Each number is 200 + 40 x the weight over the matrix's rms, rounded and kept within 0 to 999. Layers, rows and columns count from 0.

# layer 2 MLP up, 320x128, rms 0.125, rows 225-243, columns 0-127
188,189,218,259,221,219,192,250,178,182,174,304,183,155,160,187,216,173,287,249,193,197,235,157,167,215,260,233,269,234,223,273,173,154,149,178,147,175,162,214,237,219,228,197,153,263,172,186,175,167,166,208,230,209,176,202,250,220,136,123,251,223,251,198,251,194,201,196,175,227,275,150,197,203,192,141,145,171,194,202,187,206,231,192,195,230,78,226,222,223,149,172,229,214,240,274,245,201,146,180,188,199,200,215,162,190,174,207,152,171,272,136,136,201,121,247,170,184,191,223,237,202,197,177,214,193,169,141
273,160,148,234,267,180,158,167,127,174,205,254,164,195,183,216,204,121,210,181,171,162,160,210,201,296,176,211,120,197,231,142,202,160,146,266,249,249,232,178,133,203,107,275,204,208,194,186,233,128,226,214,131,193,189,212,244,160,187,332,206,132,197,228,169,133,182,207,184,213,168,182,229,206,164,188,226,174,148,158,262,189,151,144,164,152,142,125,189,142,188,232,141,177,239,228,204,203,208,268,238,222,200,271,287,162,232,219,161,224,171,236,268,193,193,158,220,187,199,119,215,177,235,217,156,177,158,189
164,123,196,76,187,170,216,171,269,192,248,235,213,268,190,190,236,176,231,252,269,250,272,228,201,174,201,217,210,129,208,154,208,191,193,229,183,115,200,193,189,178,268,150,179,221,197,228,204,138,206,226,192,190,169,196,179,211,152,209,173,231,152,145,189,225,172,244,229,122,236,189,140,229,199,192,150,184,178,157,190,218,195,139,138,252,173,193,108,203,222,168,206,117,210,161,145,263,169,197,242,168,241,190,189,200,269,206,157,178,146,189,185,166,216,123,181,235,120,174,216,161,135,219,189,173,152,200
172,242,207,270,218,177,209,207,273,140,156,146,204,225,182,116,221,142,240,160,201,194,144,185,122,188,197,189,226,254,124,217,221,258,145,222,223,204,228,205,145,150,180,178,197,179,229,211,166,282,232,269,292,197,143,234,196,179,207,216,192,241,152,177,261,211,275,186,224,238,247,151,199,205,201,167,152,146,248,189,210,154,277,206,227,217,216,198,265,187,238,216,175,198,197,146,192,158,201,117,152,225,157,207,202,292,173,211,217,173,209,136,166,225,215,249,179,252,247,209,209,205,288,121,243,171,270,209
189,218,176,203,220,200,242,201,200,188,126,119,170,156,205,195,162,269,234,195,174,235,201,247,192,203,208,258,197,166,200,196,197,209,245,181,159,192,210,166,254,245,196,167,211,241,269,146,194,146,142,146,191,182,173,160,198,170,196,254,268,201,217,181,209,196,207,181,151,156,237,184,249,168,226,222,260,181,184,207,159,279,241,214,116,167,125,282,181,126,241,220,228,227,214,232,167,232,149,229,208,142,186,303,172,259,190,130,182,163,229,204,250,233,182,242,291,198,185,237,221,230,249,251,218,182,207,189
195,172,179,212,224,173,254,240,109,174,227,200,184,185,166,186,189,116,159,218,138,186,177,236,184,247,216,188,238,228,114,198,215,107,177,206,187,222,226,163,224,206,173,251,288,259,163,168,223,196,233,263,167,176,226,245,203,162,137,200,192,223,251,159,189,138,136,191,200,218,210,189,169,288,136,211,150,176,239,209,171,208,240,211,176,251,120,235,186,207,152,236,147,159,232,204,187,179,174,193,211,265,203,144,268,180,187,216,153,169,198,172,182,201,225,229,201,126,174,155,245,238,207,177,184,168,193,194
144,273,276,223,184,169,240,217,146,216,263,98,154,185,164,228,216,238,192,216,204,200,154,200,189,232,243,267,177,238,237,227,177,247,260,281,251,207,257,187,149,240,215,248,189,182,186,202,96,178,233,216,216,242,234,226,173,210,209,203,203,173,310,192,218,200,124,170,222,260,272,127,169,202,148,235,223,238,163,255,208,137,175,251,216,173,209,165,204,280,271,309,225,169,155,197,176,212,212,271,167,224,207,258,212,127,211,252,217,151,224,234,143,201,215,195,192,127,250,199,142,173,149,183,178,171,159,217
273,114,173,185,234,184,190,247,134,182,222,271,107,204,167,123,205,230,173,214,226,233,235,160,169,179,159,229,244,206,280,213,191,147,171,194,133,253,205,274,125,212,237,171,294,196,265,248,197,198,255,169,140,200,239,187,123,143,173,206,169,181,259,205,154,206,218,216,223,137,210,228,166,184,175,178,130,167,173,297,198,135,157,208,229,196,266,144,204,122,163,188,279,232,242,227,233,188,203,176,247,241,138,165,231,181,240,224,163,213,223,269,228,296,210,239,198,153,252,198,204,177,161,181,195,153,210,217
184,247,175,240,107,152,186,175,205,239,224,206,167,262,250,235,259,225,210,153,141,189,179,142,272,173,159,245,209,176,167,218,181,226,258,208,194,224,210,165,159,236,234,235,195,192,132,183,160,239,206,164,171,180,163,168,173,171,192,179,190,184,163,126,215,210,224,261,189,276,203,208,227,200,205,276,213,193,203,274,187,272,248,220,213,227,231,227,196,155,201,224,243,185,177,227,192,149,229,215,203,171,213,234,133,240,162,164,238,150,252,265,227,189,247,218,230,273,182,183,146,202,204,271,174,194,187,245
201,126,195,181,225,251,296,192,157,116,99,210,236,164,222,222,194,177,202,258,191,183,132,180,183,190,215,209,174,175,167,177,263,190,209,200,113,219,173,146,186,192,200,221,236,236,238,263,184,183,189,224,190,256,216,223,181,147,272,212,223,206,201,178,265,177,252,204,188,201,201,178,189,185,208,145,246,189,160,164,195,172,241,169,193,162,199,225,164,203,209,154,142,224,216,242,189,168,190,291,121,206,204,186,194,165,214,137,259,230,288,185,212,189,226,163,170,172,183,259,210,235,156,192,219,218,261,202
183,204,218,207,199,208,183,174,236,219,203,95,151,207,273,232,142,205,243,180,249,236,135,198,235,158,261,252,282,117,214,159,191,202,215,221,211,173,243,210,169,184,188,225,167,187,208,157,178,141,222,232,187,228,204,252,208,200,229,211,139,162,147,267,175,185,176,218,206,239,222,224,279,193,281,173,168,193,182,213,160,201,192,266,178,184,203,195,168,187,289,209,224,208,237,143,186,233,178,180,240,207,194,161,170,214,233,224,197,238,209,243,193,225,274,230,242,220,243,217,130,249,189,199,250,214,168,218
205,235,187,286,233,203,165,132,108,226,190,198,194,153,209,191,174,194,228,184,167,147,248,240,222,233,243,256,248,164,169,167,209,226,112,223,250,174,219,164,293,185,192,190,240,296,248,198,176,250,149,176,207,271,226,217,150,113,206,122,229,187,154,138,185,234,184,191,232,214,205,208,189,225,221,141,339,203,219,146,252,164,184,236,240,192,246,238,196,260,193,184,215,185,166,154,211,233,265,129,167,245,147,206,171,173,178,256,219,152,264,230,138,206,185,218,267,228,196,237,178,144,257,203,138,69,232,186
209,193,168,176,232,171,138,140,238,188,195,203,202,213,167,224,197,227,99,211,202,202,203,180,174,283,245,169,148,248,248,158,236,181,210,233,198,212,140,261,180,239,182,166,209,187,179,251,176,220,219,261,230,121,207,219,173,235,197,299,186,196,322,169,169,216,108,240,183,209,161,154,220,168,168,243,203,290,141,190,259,261,231,269,215,221,147,231,153,164,195,233,125,167,116,183,147,173,247,220,235,227,225,217,171,209,216,223,163,227,216,233,215,211,174,144,203,151,139,205,217,195,156,210,227,220,162,186
285,193,234,128,170,204,186,159,253,174,196,160,237,220,291,210,216,162,193,256,259,302,244,253,115,191,201,177,187,192,185,133,205,270,202,202,220,193,171,172,149,154,168,227,209,254,146,172,161,215,210,190,156,183,207,237,190,131,210,217,248,161,192,201,198,161,163,207,160,189,205,161,221,164,155,215,172,198,197,196,193,182,171,129,144,236,135,208,260,210,184,189,157,200,225,195,178,195,150,134,192,171,149,228,167,230,199,208,210,304,170,201,221,224,229,259,211,115,210,251,232,253,177,267,193,145,246,179
170,184,166,191,202,254,220,179,239,149,242,191,243,232,183,206,282,194,223,224,268,174,243,250,166,237,152,234,198,206,180,242,180,253,178,131,205,178,99,140,228,251,148,244,249,174,221,211,226,197,302,257,203,203,311,216,186,233,208,168,205,199,228,167,199,258,190,291,232,187,245,236,162,207,254,271,155,183,174,218,170,174,164,230,195,217,214,196,236,240,308,151,144,161,205,167,237,266,201,214,240,245,140,236,153,214,231,149,211,158,181,201,205,214,120,204,193,175,163,215,204,141,247,209,154,236,216,200
149,234,277,236,124,90,251,203,242,255,228,221,191,243,163,196,250,229,135,215,260,205,214,177,119,166,255,244,207,166,214,194,199,243,194,232,105,207,241,182,76,281,148,236,223,236,172,208,187,203,217,168,227,247,144,268,175,171,165,141,221,127,202,161,229,186,236,199,219,206,192,231,197,222,181,193,270,253,113,229,221,128,149,170,207,226,241,296,241,141,192,242,146,197,161,233,152,248,245,173,198,161,178,127,218,218,199,249,132,229,161,204,193,228,227,188,203,248,153,150,149,246,196,163,165,215,224,276
96,266,204,175,257,190,112,191,145,286,236,157,187,193,208,236,220,244,236,103,225,222,144,183,225,175,260,213,182,139,184,175,182,218,161,180,281,174,226,161,128,223,137,139,194,165,207,267,215,225,246,139,174,151,248,232,221,208,259,226,214,243,195,145,229,233,156,202,191,200,243,192,263,246,237,254,187,221,179,241,170,231,210,215,229,171,217,216,173,181,177,217,182,208,234,227,185,258,195,186,250,238,183,197,248,170,211,196,141,201,185,280,168,280,187,184,173,247,222,131,288,187,179,183,203,220,197,183
194,180,241,176,209,140,203,157,247,213,217,194,133,174,202,171,132,226,168,200,330,217,278,189,145,222,213,179,241,186,182,185,197,118,207,226,171,228,205,166,169,229,244,230,187,141,253,154,160,171,194,266,247,110,193,252,161,235,257,211,219,168,211,191,250,218,167,196,175,181,205,230,155,223,217,166,195,275,218,203,221,166,174,169,190,222,234,143,120,174,122,215,231,169,245,202,212,150,170,125,179,198,264,151,181,130,136,232,265,199,144,252,225,157,185,268,141,153,144,229,221,173,270,136,278,138,212,273
204,234,176,221,243,176,272,210,166,165,235,241,127,181,160,227,195,195,157,119,172,151,214,275,187,162,113,217,231,97,235,198,222,201,286,242,123,205,232,178,137,180,133,214,174,167,204,184,190,231,213,200,171,236,197,231,140,189,207,215,240,221,205,215,167,149,226,235,197,248,245,235,179,170,181,190,183,220,259,158,147,239,210,232,281,195,235,184,206,183,173,198,99,180,224,106,140,185,182,209,177,201,163,276,169,215,269,143,195,199,178,214,207,135,240,137,236,212,208,284,189,214,175,143,195,189,253,199
# layer 2 MLP down (transposed), 320x128, rms 0.12, rows 225-242, columns 0-127
261,218,186,227,174,114,293,179,244,262,197,224,209,161,220,239,149,193,136,104,155,136,207,196,199,146,211,207,204,214,153,191,180,203,248,236,187,236,232,199,173,163,145,277,230,233,284,155,239,224,285,246,196,202,245,208,175,201,248,227,251,215,163,177,186,197,195,206,172,78,195,210,208,196,145,254,229,212,206,182,216,224,158,195,250,252,238,154,190,178,228,193,159,155,158,155,186,195,157,199,195,217,172,181,197,227,216,223,165,276,164,297,244,185,218,214,153,278,231,218,180,157,211,215,243,194,218,179
193,247,129,284,171,182,199,242,188,216,221,174,174,145,210,239,120,155,211,246,162,243,169,241,192,162,189,179,224,131,242,180,173,247,287,241,143,211,183,176,253,194,205,232,250,275,211,166,355,231,188,231,160,167,239,249,256,215,270,167,186,235,260,241,236,174,255,271,197,233,228,164,232,186,193,248,204,230,103,228,173,199,161,119,232,194,190,222,244,162,282,263,170,196,227,265,168,147,205,174,182,231,217,199,233,224,192,182,213,209,266,177,177,260,250,167,216,158,204,165,230,276,215,186,119,198,168,329
192,242,231,326,250,212,255,198,89,225,212,225,188,208,232,175,168,190,221,227,116,215,210,190,201,225,188,269,227,211,128,238,58,267,236,257,223,147,233,241,189,218,188,213,213,106,154,199,174,280,276,147,244,245,237,193,179,212,230,178,223,216,178,239,200,189,221,174,230,166,224,174,168,205,226,134,203,149,182,233,198,127,182,153,182,153,203,223,207,164,181,262,236,186,212,177,197,216,133,156,221,164,172,202,253,223,173,247,191,215,213,264,239,205,186,176,307,206,233,221,204,219,253,223,168,234,124,207
136,140,198,220,188,146,265,132,205,214,202,246,206,240,222,183,267,241,234,159,245,213,119,170,196,112,133,156,213,256,134,166,207,164,188,214,305,189,240,262,152,235,159,191,271,160,204,125,153,211,234,187,219,241,138,128,126,105,174,217,169,214,184,197,163,187,194,179,195,241,232,173,158,184,187,190,158,198,148,249,268,168,180,202,217,198,239,205,270,227,210,256,252,165,213,227,165,218,293,198,218,153,250,210,290,242,173,196,172,136,264,151,243,187,230,266,182,169,231,202,176,171,229,236,146,250,244,236
166,179,184,168,192,214,203,162,218,255,163,154,120,190,172,210,201,105,148,257,266,183,201,196,201,231,241,212,225,203,239,173,79,172,166,231,198,222,257,200,215,207,225,349,213,165,173,189,238,188,216,193,244,182,239,307,212,179,163,198,109,162,244,220,207,188,288,211,163,185,186,196,197,183,217,165,132,214,187,190,139,244,230,201,192,195,273,251,214,162,211,172,158,208,164,255,205,172,198,183,193,186,151,259,241,221,206,165,138,268,203,270,152,212,196,221,195,223,202,165,224,158,210,216,243,201,239,199
166,203,194,143,259,229,200,208,276,208,264,148,181,150,158,187,191,173,239,307,249,315,223,193,192,198,239,194,121,155,164,201,162,242,228,146,205,220,201,177,158,191,217,234,199,218,215,235,209,187,152,227,170,239,158,159,204,198,190,213,135,142,219,176,183,218,210,199,187,215,174,254,258,221,171,243,122,247,188,225,194,194,202,182,206,227,136,220,233,221,142,216,152,193,177,153,220,164,294,169,217,170,122,230,226,142,193,175,112,214,208,212,212,259,194,213,173,179,174,186,185,182,204,235,166,194,165,163
216,184,228,174,180,145,197,270,131,207,224,196,209,250,208,174,253,186,238,263,223,173,179,190,200,188,154,195,167,230,177,236,115,216,130,361,168,177,286,204,267,230,220,185,227,195,225,158,204,245,178,168,183,250,242,172,233,200,179,105,263,210,107,241,177,250,169,124,243,214,226,226,194,120,201,218,235,189,158,199,245,208,155,152,260,141,256,223,215,162,181,140,239,184,167,229,195,183,202,158,186,189,239,243,232,240,226,202,222,149,233,222,196,204,138,143,224,213,244,207,220,249,197,203,196,167,167,132
120,179,135,198,165,214,210,207,252,249,299,195,226,167,185,164,175,270,215,256,178,220,211,230,172,231,213,135,185,140,139,213,218,267,203,197,173,205,155,223,203,150,94,148,182,236,164,176,200,133,194,233,161,199,227,229,139,244,173,185,210,209,201,238,149,160,240,220,138,139,284,126,221,237,229,157,273,201,202,146,110,198,187,130,207,193,291,167,186,124,164,194,195,167,235,216,167,215,162,171,292,201,164,218,86,247,221,184,231,154,178,202,258,199,184,162,190,180,230,202,221,148,265,172,233,227,246,240
167,106,163,238,202,224,265,210,229,81,176,151,252,241,196,183,196,161,184,191,167,188,158,199,181,223,144,197,213,185,189,150,192,163,190,285,202,188,156,208,190,215,216,202,172,268,205,254,146,153,199,202,244,208,217,229,284,175,142,163,173,290,189,219,214,194,122,132,181,206,206,218,195,144,211,174,213,239,174,212,195,161,207,193,149,214,171,213,168,272,238,169,193,157,131,266,180,224,247,179,191,187,205,262,255,207,258,177,212,176,232,180,182,199,233,238,176,147,199,172,197,197,161,164,213,300,174,231
193,246,202,163,227,250,216,214,316,216,177,196,201,231,228,250,167,192,233,256,171,220,228,226,206,201,164,180,223,191,197,225,196,232,228,219,230,141,196,194,183,208,161,132,170,172,242,248,202,180,185,198,139,222,187,215,126,266,220,209,170,200,146,252,262,225,245,189,186,133,201,240,276,200,138,275,188,264,276,155,175,165,260,133,226,247,144,207,197,202,241,216,222,167,176,134,216,169,229,247,235,202,198,220,155,170,216,232,208,198,174,181,205,244,197,270,286,200,232,192,170,179,283,200,216,239,212,230
179,168,252,185,233,234,223,180,213,198,180,254,188,271,146,172,216,157,211,224,141,165,213,172,195,215,145,225,153,268,270,208,189,118,188,242,223,170,179,194,166,204,194,177,228,167,223,256,183,276,178,182,173,204,182,145,145,208,146,235,233,199,265,179,208,181,185,186,158,188,218,149,184,156,101,162,272,233,238,133,163,196,223,213,254,188,269,182,179,214,144,199,262,145,186,202,217,218,230,284,171,200,169,216,238,188,155,164,155,170,223,143,214,151,185,186,142,221,171,197,222,193,228,166,179,232,211,146
118,242,195,144,213,181,236,174,244,194,266,258,117,247,163,203,180,178,208,265,190,200,223,222,163,161,213,212,255,225,230,192,158,145,174,99,218,189,163,133,218,300,216,210,211,164,219,272,197,150,215,168,215,167,179,168,331,233,273,154,235,195,241,147,136,183,169,195,159,176,188,104,188,191,226,207,199,126,203,227,131,248,309,200,216,217,265,180,234,219,226,239,138,151,260,160,198,164,192,202,208,201,244,192,171,136,147,150,144,214,122,178,245,211,172,155,197,252,248,190,224,192,241,210,177,195,232,225
233,165,172,178,186,228,235,192,255,231,218,264,236,256,183,192,147,172,243,189,179,106,273,199,234,150,176,218,211,260,190,231,186,197,168,0,161,164,163,235,229,202,181,175,250,152,138,153,223,198,214,180,203,229,178,205,155,232,144,233,209,220,163,241,179,222,221,164,194,174,183,236,190,203,168,156,195,180,221,202,192,174,207,222,200,144,190,200,150,193,172,235,248,218,213,204,185,207,114,237,202,264,178,160,260,234,173,178,193,200,254,128,163,275,197,196,177,156,225,187,142,223,182,250,205,205,217,197
206,156,161,107,280,239,150,166,266,211,170,203,223,256,244,255,155,229,223,165,254,252,162,244,163,271,227,160,200,209,194,220,110,243,239,207,125,247,244,219,148,161,168,233,248,216,151,241,195,226,180,175,199,282,183,215,221,139,176,181,209,185,212,170,209,203,166,249,119,157,218,249,218,225,228,246,208,145,189,197,141,227,148,104,256,195,143,202,162,192,167,198,191,208,218,213,227,220,209,174,154,148,201,152,137,237,198,172,210,229,157,162,247,217,118,216,141,179,196,245,164,236,213,163,188,169,211,184
149,165,189,104,178,241,164,226,310,224,237,157,168,214,234,236,160,136,193,252,209,224,148,186,209,237,168,167,173,192,180,175,181,250,239,107,190,224,182,325,208,189,205,176,158,252,187,187,177,227,159,183,186,245,179,184,168,182,145,217,128,143,204,139,204,185,190,252,172,170,197,207,261,237,202,260,229,196,148,139,218,207,196,164,233,209,208,220,251,113,172,168,207,190,215,183,224,173,297,241,168,153,146,213,200,283,206,275,202,237,167,192,176,199,181,271,213,201,223,233,181,269,219,222,216,166,219,133
223,191,199,236,143,204,223,226,80,167,190,74,225,171,178,188,277,167,180,170,158,134,246,203,239,195,181,280,246,252,140,212,197,168,221,208,266,163,182,154,159,232,169,210,213,172,195,145,151,143,261,160,226,267,169,184,66,249,213,200,203,195,151,295,156,159,198,267,240,190,257,182,196,217,192,218,84,228,182,232,193,195,189,197,184,166,254,267,159,203,209,156,229,218,231,253,205,209,159,149,269,201,271,259,260,255,261,183,180,142,221,208,224,183,224,198,208,205,200,179,168,180,213,268,127,209,197,138
122,276,249,140,213,282,148,184,200,144,224,260,190,229,217,173,187,149,161,99,173,230,217,213,249,227,193,180,174,249,215,225,239,187,211,162,135,176,190,187,260,204,177,253,238,181,158,185,296,219,262,200,219,240,186,179,240,165,153,176,202,166,243,166,194,182,226,217,226,222,248,166,192,291,107,213,175,174,145,197,187,270,220,234,114,166,187,265,290,216,203,296,157,154,108,192,154,115,211,188,213,217,193,250,181,171,195,224,203,178,213,213,192,161,197,160,210,220,161,171,132,195,208,216,249,232,219,184
244,241,250,187,150,223,202,207,221,199,214,252,242,198,203,243,195,188,218,174,218,178,209,191,221,263,210,230,218,190,239,241,177,267,219,133,282,193,178,208,168,191,304,185,203,213,172,226,200,214,225,240,91,156,143,189,152,183,142,222,226,274,194,214,152,262,196,145,160,233,164,197,151,139,159,137,136,146,186,168,231,146,220,241,110,219,148,188,187,177,302,218,140,193,101,215,163,159,283,219,271,234,169,215,164,131,118,199,205,155,227,102,224,171,176,194,212,214,204,189,210,290,251,211,170,236,169,213
# layer 2 MLP gate, 320x128, rms 0.137, rows 226-243, columns 0-127
170,130,230,234,232,298,208,179,225,163,173,190,255,199,262,192,197,219,229,211,231,222,210,135,174,229,133,153,202,159,230,200,147,243,132,187,197,222,202,259,204,233,206,201,129,231,189,174,229,190,231,153,330,228,239,207,182,188,179,219,133,165,261,152,181,164,87,162,207,81,207,243,313,129,157,276,232,219,216,138,232,181,204,185,255,235,176,226,284,187,203,237,283,149,238,280,229,225,225,152,194,264,211,187,171,154,250,260,155,130,171,142,242,271,185,132,220,261,221,271,188,248,214,288,225,186,126,167
242,99,181,158,184,271,176,177,214,207,258,167,149,231,221,285,196,182,194,273,193,166,225,160,66,174,223,183,185,248,264,193,180,202,152,228,199,246,176,215,221,210,133,230,217,227,214,205,254,190,168,267,256,205,197,262,189,252,175,230,134,144,204,223,170,143,157,170,227,206,232,199,221,246,160,196,117,131,98,187,216,185,174,159,186,228,152,215,165,253,219,252,128,201,162,239,226,202,192,237,202,220,130,209,211,156,190,179,130,200,205,219,169,228,198,191,226,172,152,227,167,242,239,223,188,163,191,129
252,235,202,168,256,218,185,170,233,148,225,186,214,258,209,197,202,143,246,178,251,234,139,220,82,236,215,197,188,206,233,171,219,233,116,180,184,269,200,242,268,208,188,199,225,144,158,201,156,215,148,179,227,151,259,254,181,183,142,140,189,213,204,236,190,185,271,181,182,170,282,133,267,151,171,157,221,158,222,269,203,194,162,206,184,179,139,209,180,122,161,176,212,198,165,175,246,180,150,149,94,240,154,226,111,262,163,180,223,195,180,220,219,237,176,214,162,219,213,244,173,184,242,179,228,165,110,186
211,217,205,212,207,139,121,170,206,191,221,199,220,190,243,186,169,206,244,170,111,220,176,276,199,212,164,187,136,212,154,197,217,173,243,228,188,188,195,153,161,208,173,242,202,225,190,177,160,243,223,209,111,151,190,201,197,272,241,228,247,272,228,175,173,219,150,245,183,197,204,159,199,106,234,127,157,233,156,190,198,191,229,240,244,182,220,150,169,251,249,194,158,240,147,157,214,248,196,219,181,207,123,229,213,288,126,260,176,177,201,197,181,195,192,198,232,196,161,237,192,186,209,259,183,197,159,162
208,152,270,185,204,252,234,225,221,207,227,273,266,224,298,239,145,198,221,213,254,254,156,173,172,178,156,244,183,231,195,200,156,179,200,142,189,248,167,201,195,240,208,211,144,149,209,207,176,222,228,171,198,209,263,132,164,208,290,246,158,186,250,119,186,244,157,182,217,198,199,183,195,114,244,194,256,149,205,176,177,211,210,250,234,257,206,180,249,163,221,236,219,255,203,197,227,202,224,149,199,200,214,254,214,216,195,255,244,168,180,184,243,155,186,194,179,188,280,218,151,195,212,203,225,223,236,114
191,222,243,176,205,180,202,209,220,169,184,162,176,214,229,232,143,236,156,204,177,179,237,242,232,234,227,258,220,135,182,255,289,195,244,183,168,234,214,96,131,225,218,302,217,158,185,250,129,125,215,191,218,141,234,219,143,157,183,167,181,189,312,140,218,196,208,209,194,195,250,169,176,254,241,177,138,250,181,252,129,166,171,192,157,154,207,175,160,233,175,260,145,247,228,266,216,163,146,173,194,158,195,213,168,241,221,236,140,168,140,186,166,208,206,265,178,98,156,171,203,178,197,198,173,225,156,231
169,224,197,172,235,252,220,107,224,233,251,186,242,206,216,255,196,121,192,154,196,143,139,218,197,210,206,170,161,106,100,257,185,210,324,248,157,239,144,118,280,187,196,240,197,221,207,205,275,144,259,195,161,238,213,148,247,211,223,143,141,282,208,301,238,231,203,196,255,227,238,162,235,241,237,197,208,197,228,167,229,172,202,174,176,219,187,188,216,210,166,155,106,228,230,221,184,250,139,187,110,201,184,203,94,253,223,184,239,247,200,154,223,203,155,186,133,187,282,193,220,191,261,223,204,129,153,218
217,232,257,201,154,241,220,208,165,223,195,145,212,261,233,181,241,173,209,225,217,192,229,189,209,209,199,184,182,205,201,196,173,213,161,216,192,245,236,200,217,170,194,232,181,204,201,206,224,194,173,165,248,102,149,207,205,192,232,199,158,259,293,166,187,178,193,209,102,206,218,198,178,166,155,212,195,248,189,195,134,221,184,172,182,218,169,211,249,213,162,234,253,128,265,214,156,94,164,223,205,236,155,159,154,214,220,222,224,172,163,247,237,210,189,169,213,272,192,232,276,218,234,251,300,136,216,235
208,256,245,186,234,242,241,191,163,201,241,137,169,215,151,244,188,230,132,150,196,127,196,204,193,178,169,188,232,204,199,241,223,182,221,133,177,229,208,203,227,214,197,165,184,168,144,202,194,258,208,219,195,164,206,192,229,218,228,241,239,154,251,246,202,230,162,228,205,274,159,234,273,205,172,226,168,236,211,165,210,127,264,187,263,238,209,170,193,171,225,198,201,190,186,180,176,173,239,147,203,200,160,220,241,202,159,207,184,183,214,247,169,230,122,248,156,219,261,163,219,212,189,183,221,211,130,172
178,169,194,209,132,173,181,194,170,212,105,222,160,199,189,215,222,221,208,182,158,190,248,221,153,212,216,199,231,198,197,152,218,244,214,205,197,208,261,235,221,178,194,199,197,182,198,225,194,203,223,260,212,186,174,207,255,204,306,227,179,169,178,253,165,145,176,172,228,228,165,168,235,247,237,219,210,208,238,241,229,242,180,159,163,233,190,171,243,213,226,201,214,244,298,205,219,186,97,214,239,175,137,229,178,242,196,219,221,203,172,221,150,213,253,206,168,243,165,174,193,169,211,235,224,91,182,198
199,119,126,153,226,246,117,231,163,151,267,241,210,232,285,250,226,194,259,228,176,172,256,130,151,236,185,192,166,141,215,157,169,179,205,166,161,231,124,131,240,261,274,268,212,309,151,204,197,197,147,204,181,217,229,236,223,151,138,186,154,216,255,237,203,216,173,260,170,123,222,202,217,163,196,159,204,203,179,204,140,149,212,98,158,182,170,238,177,178,182,224,201,199,238,257,251,145,224,213,195,175,104,152,194,180,136,133,194,183,275,192,210,162,136,148,180,172,179,265,118,177,229,142,191,151,184,156
229,221,154,169,258,241,151,256,93,219,184,297,164,187,128,198,207,177,182,198,238,192,223,206,238,210,207,213,198,201,133,294,167,177,140,135,197,219,177,125,210,214,165,187,265,256,232,182,250,192,152,138,197,210,198,189,184,141,183,168,176,193,242,211,175,210,281,274,129,231,255,262,182,208,197,123,205,177,175,208,151,190,171,181,184,100,242,208,204,198,163,121,247,281,209,297,199,207,165,222,147,232,108,192,178,196,162,128,229,224,204,183,153,161,189,188,175,185,226,212,185,240,194,222,185,220,223,194
176,139,207,223,235,223,182,266,151,225,187,262,207,238,157,265,165,241,244,164,181,189,177,169,241,248,194,162,185,214,184,213,221,206,214,173,166,208,180,225,256,223,238,223,163,169,210,290,227,160,206,165,188,259,241,191,207,235,250,151,113,171,263,221,212,224,181,287,207,161,205,216,233,189,256,199,248,160,165,189,191,238,185,145,222,249,211,179,118,195,185,197,190,198,176,243,261,174,212,226,197,263,141,200,189,220,195,176,241,135,184,215,233,168,174,189,186,213,247,150,161,169,294,217,200,209,93,152
246,168,245,159,217,197,204,208,215,282,222,166,207,221,247,172,101,151,261,232,210,212,196,240,200,223,184,185,181,148,221,129,208,159,232,241,195,173,287,243,212,159,226,132,168,193,205,254,167,228,187,120,162,264,199,226,151,158,213,206,185,144,198,238,181,185,200,164,224,188,196,172,236,172,176,242,231,228,212,180,211,213,228,119,253,227,245,234,243,108,95,181,252,223,277,242,156,156,198,161,163,191,196,213,237,234,202,257,205,261,177,180,195,262,211,219,204,243,225,196,203,277,201,263,230,136,129,167
196,185,129,195,225,187,204,178,224,191,172,231,173,210,276,227,128,208,196,236,280,214,225,263,214,235,247,115,111,207,263,179,208,210,199,180,188,184,162,194,257,228,276,208,107,207,136,297,237,254,137,193,196,179,159,272,190,191,249,187,103,235,220,205,235,218,160,170,216,212,136,211,187,233,240,180,251,179,195,143,186,135,204,177,208,179,164,191,286,233,144,244,170,239,231,277,252,145,254,190,182,156,97,136,174,189,198,277,188,197,141,150,214,192,198,215,221,159,141,193,178,211,229,232,215,210,149,218
210,248,192,252,186,269,209,135,209,167,192,244,257,203,306,209,213,153,210,254,158,195,241,182,221,185,215,249,174,175,183,218,273,160,221,207,216,182,199,189,225,277,121,156,235,174,257,198,177,226,204,190,266,275,206,252,82,226,199,215,136,198,192,187,131,110,205,253,236,142,250,195,245,247,96,190,230,204,216,203,225,168,247,243,245,162,183,205,154,199,250,216,230,173,131,228,210,175,165,229,167,136,190,172,231,275,164,212,218,200,174,192,125,252,219,261,176,233,189,214,145,190,262,264,183,219,177,122
249,257,251,147,131,193,220,181,193,204,220,159,197,211,196,245,174,156,182,232,271,200,128,293,148,208,221,261,230,217,194,324,166,195,209,192,85,217,191,250,237,193,226,187,190,224,201,186,232,306,270,133,206,285,217,145,180,185,191,182,129,232,156,167,156,183,251,202,198,212,188,173,192,198,182,230,98,273,225,210,159,189,157,164,147,178,179,187,155,131,146,132,177,225,205,242,157,239,149,216,289,182,194,194,227,259,230,187,253,210,151,207,202,141,247,196,163,211,179,190,141,234,229,271,206,195,187,153
188,148,242,208,215,198,216,173,199,213,243,181,226,234,191,225,254,267,221,178,206,176,187,186,189,202,188,165,249,186,137,203,238,190,223,197,258,231,198,204,178,185,246,203,251,182,196,197,188,229,214,187,148,148,167,206,154,237,229,215,132,295,238,205,186,205,204,222,217,188,235,203,151,204,262,177,202,160,282,200,145,146,220,228,270,204,167,160,205,215,237,128,154,272,280,202,127,187,155,211,244,158,121,225,193,198,245,236,186,234,190,165,172,159,161,306,156,293,147,192,270,243,202,248,241,210,155,188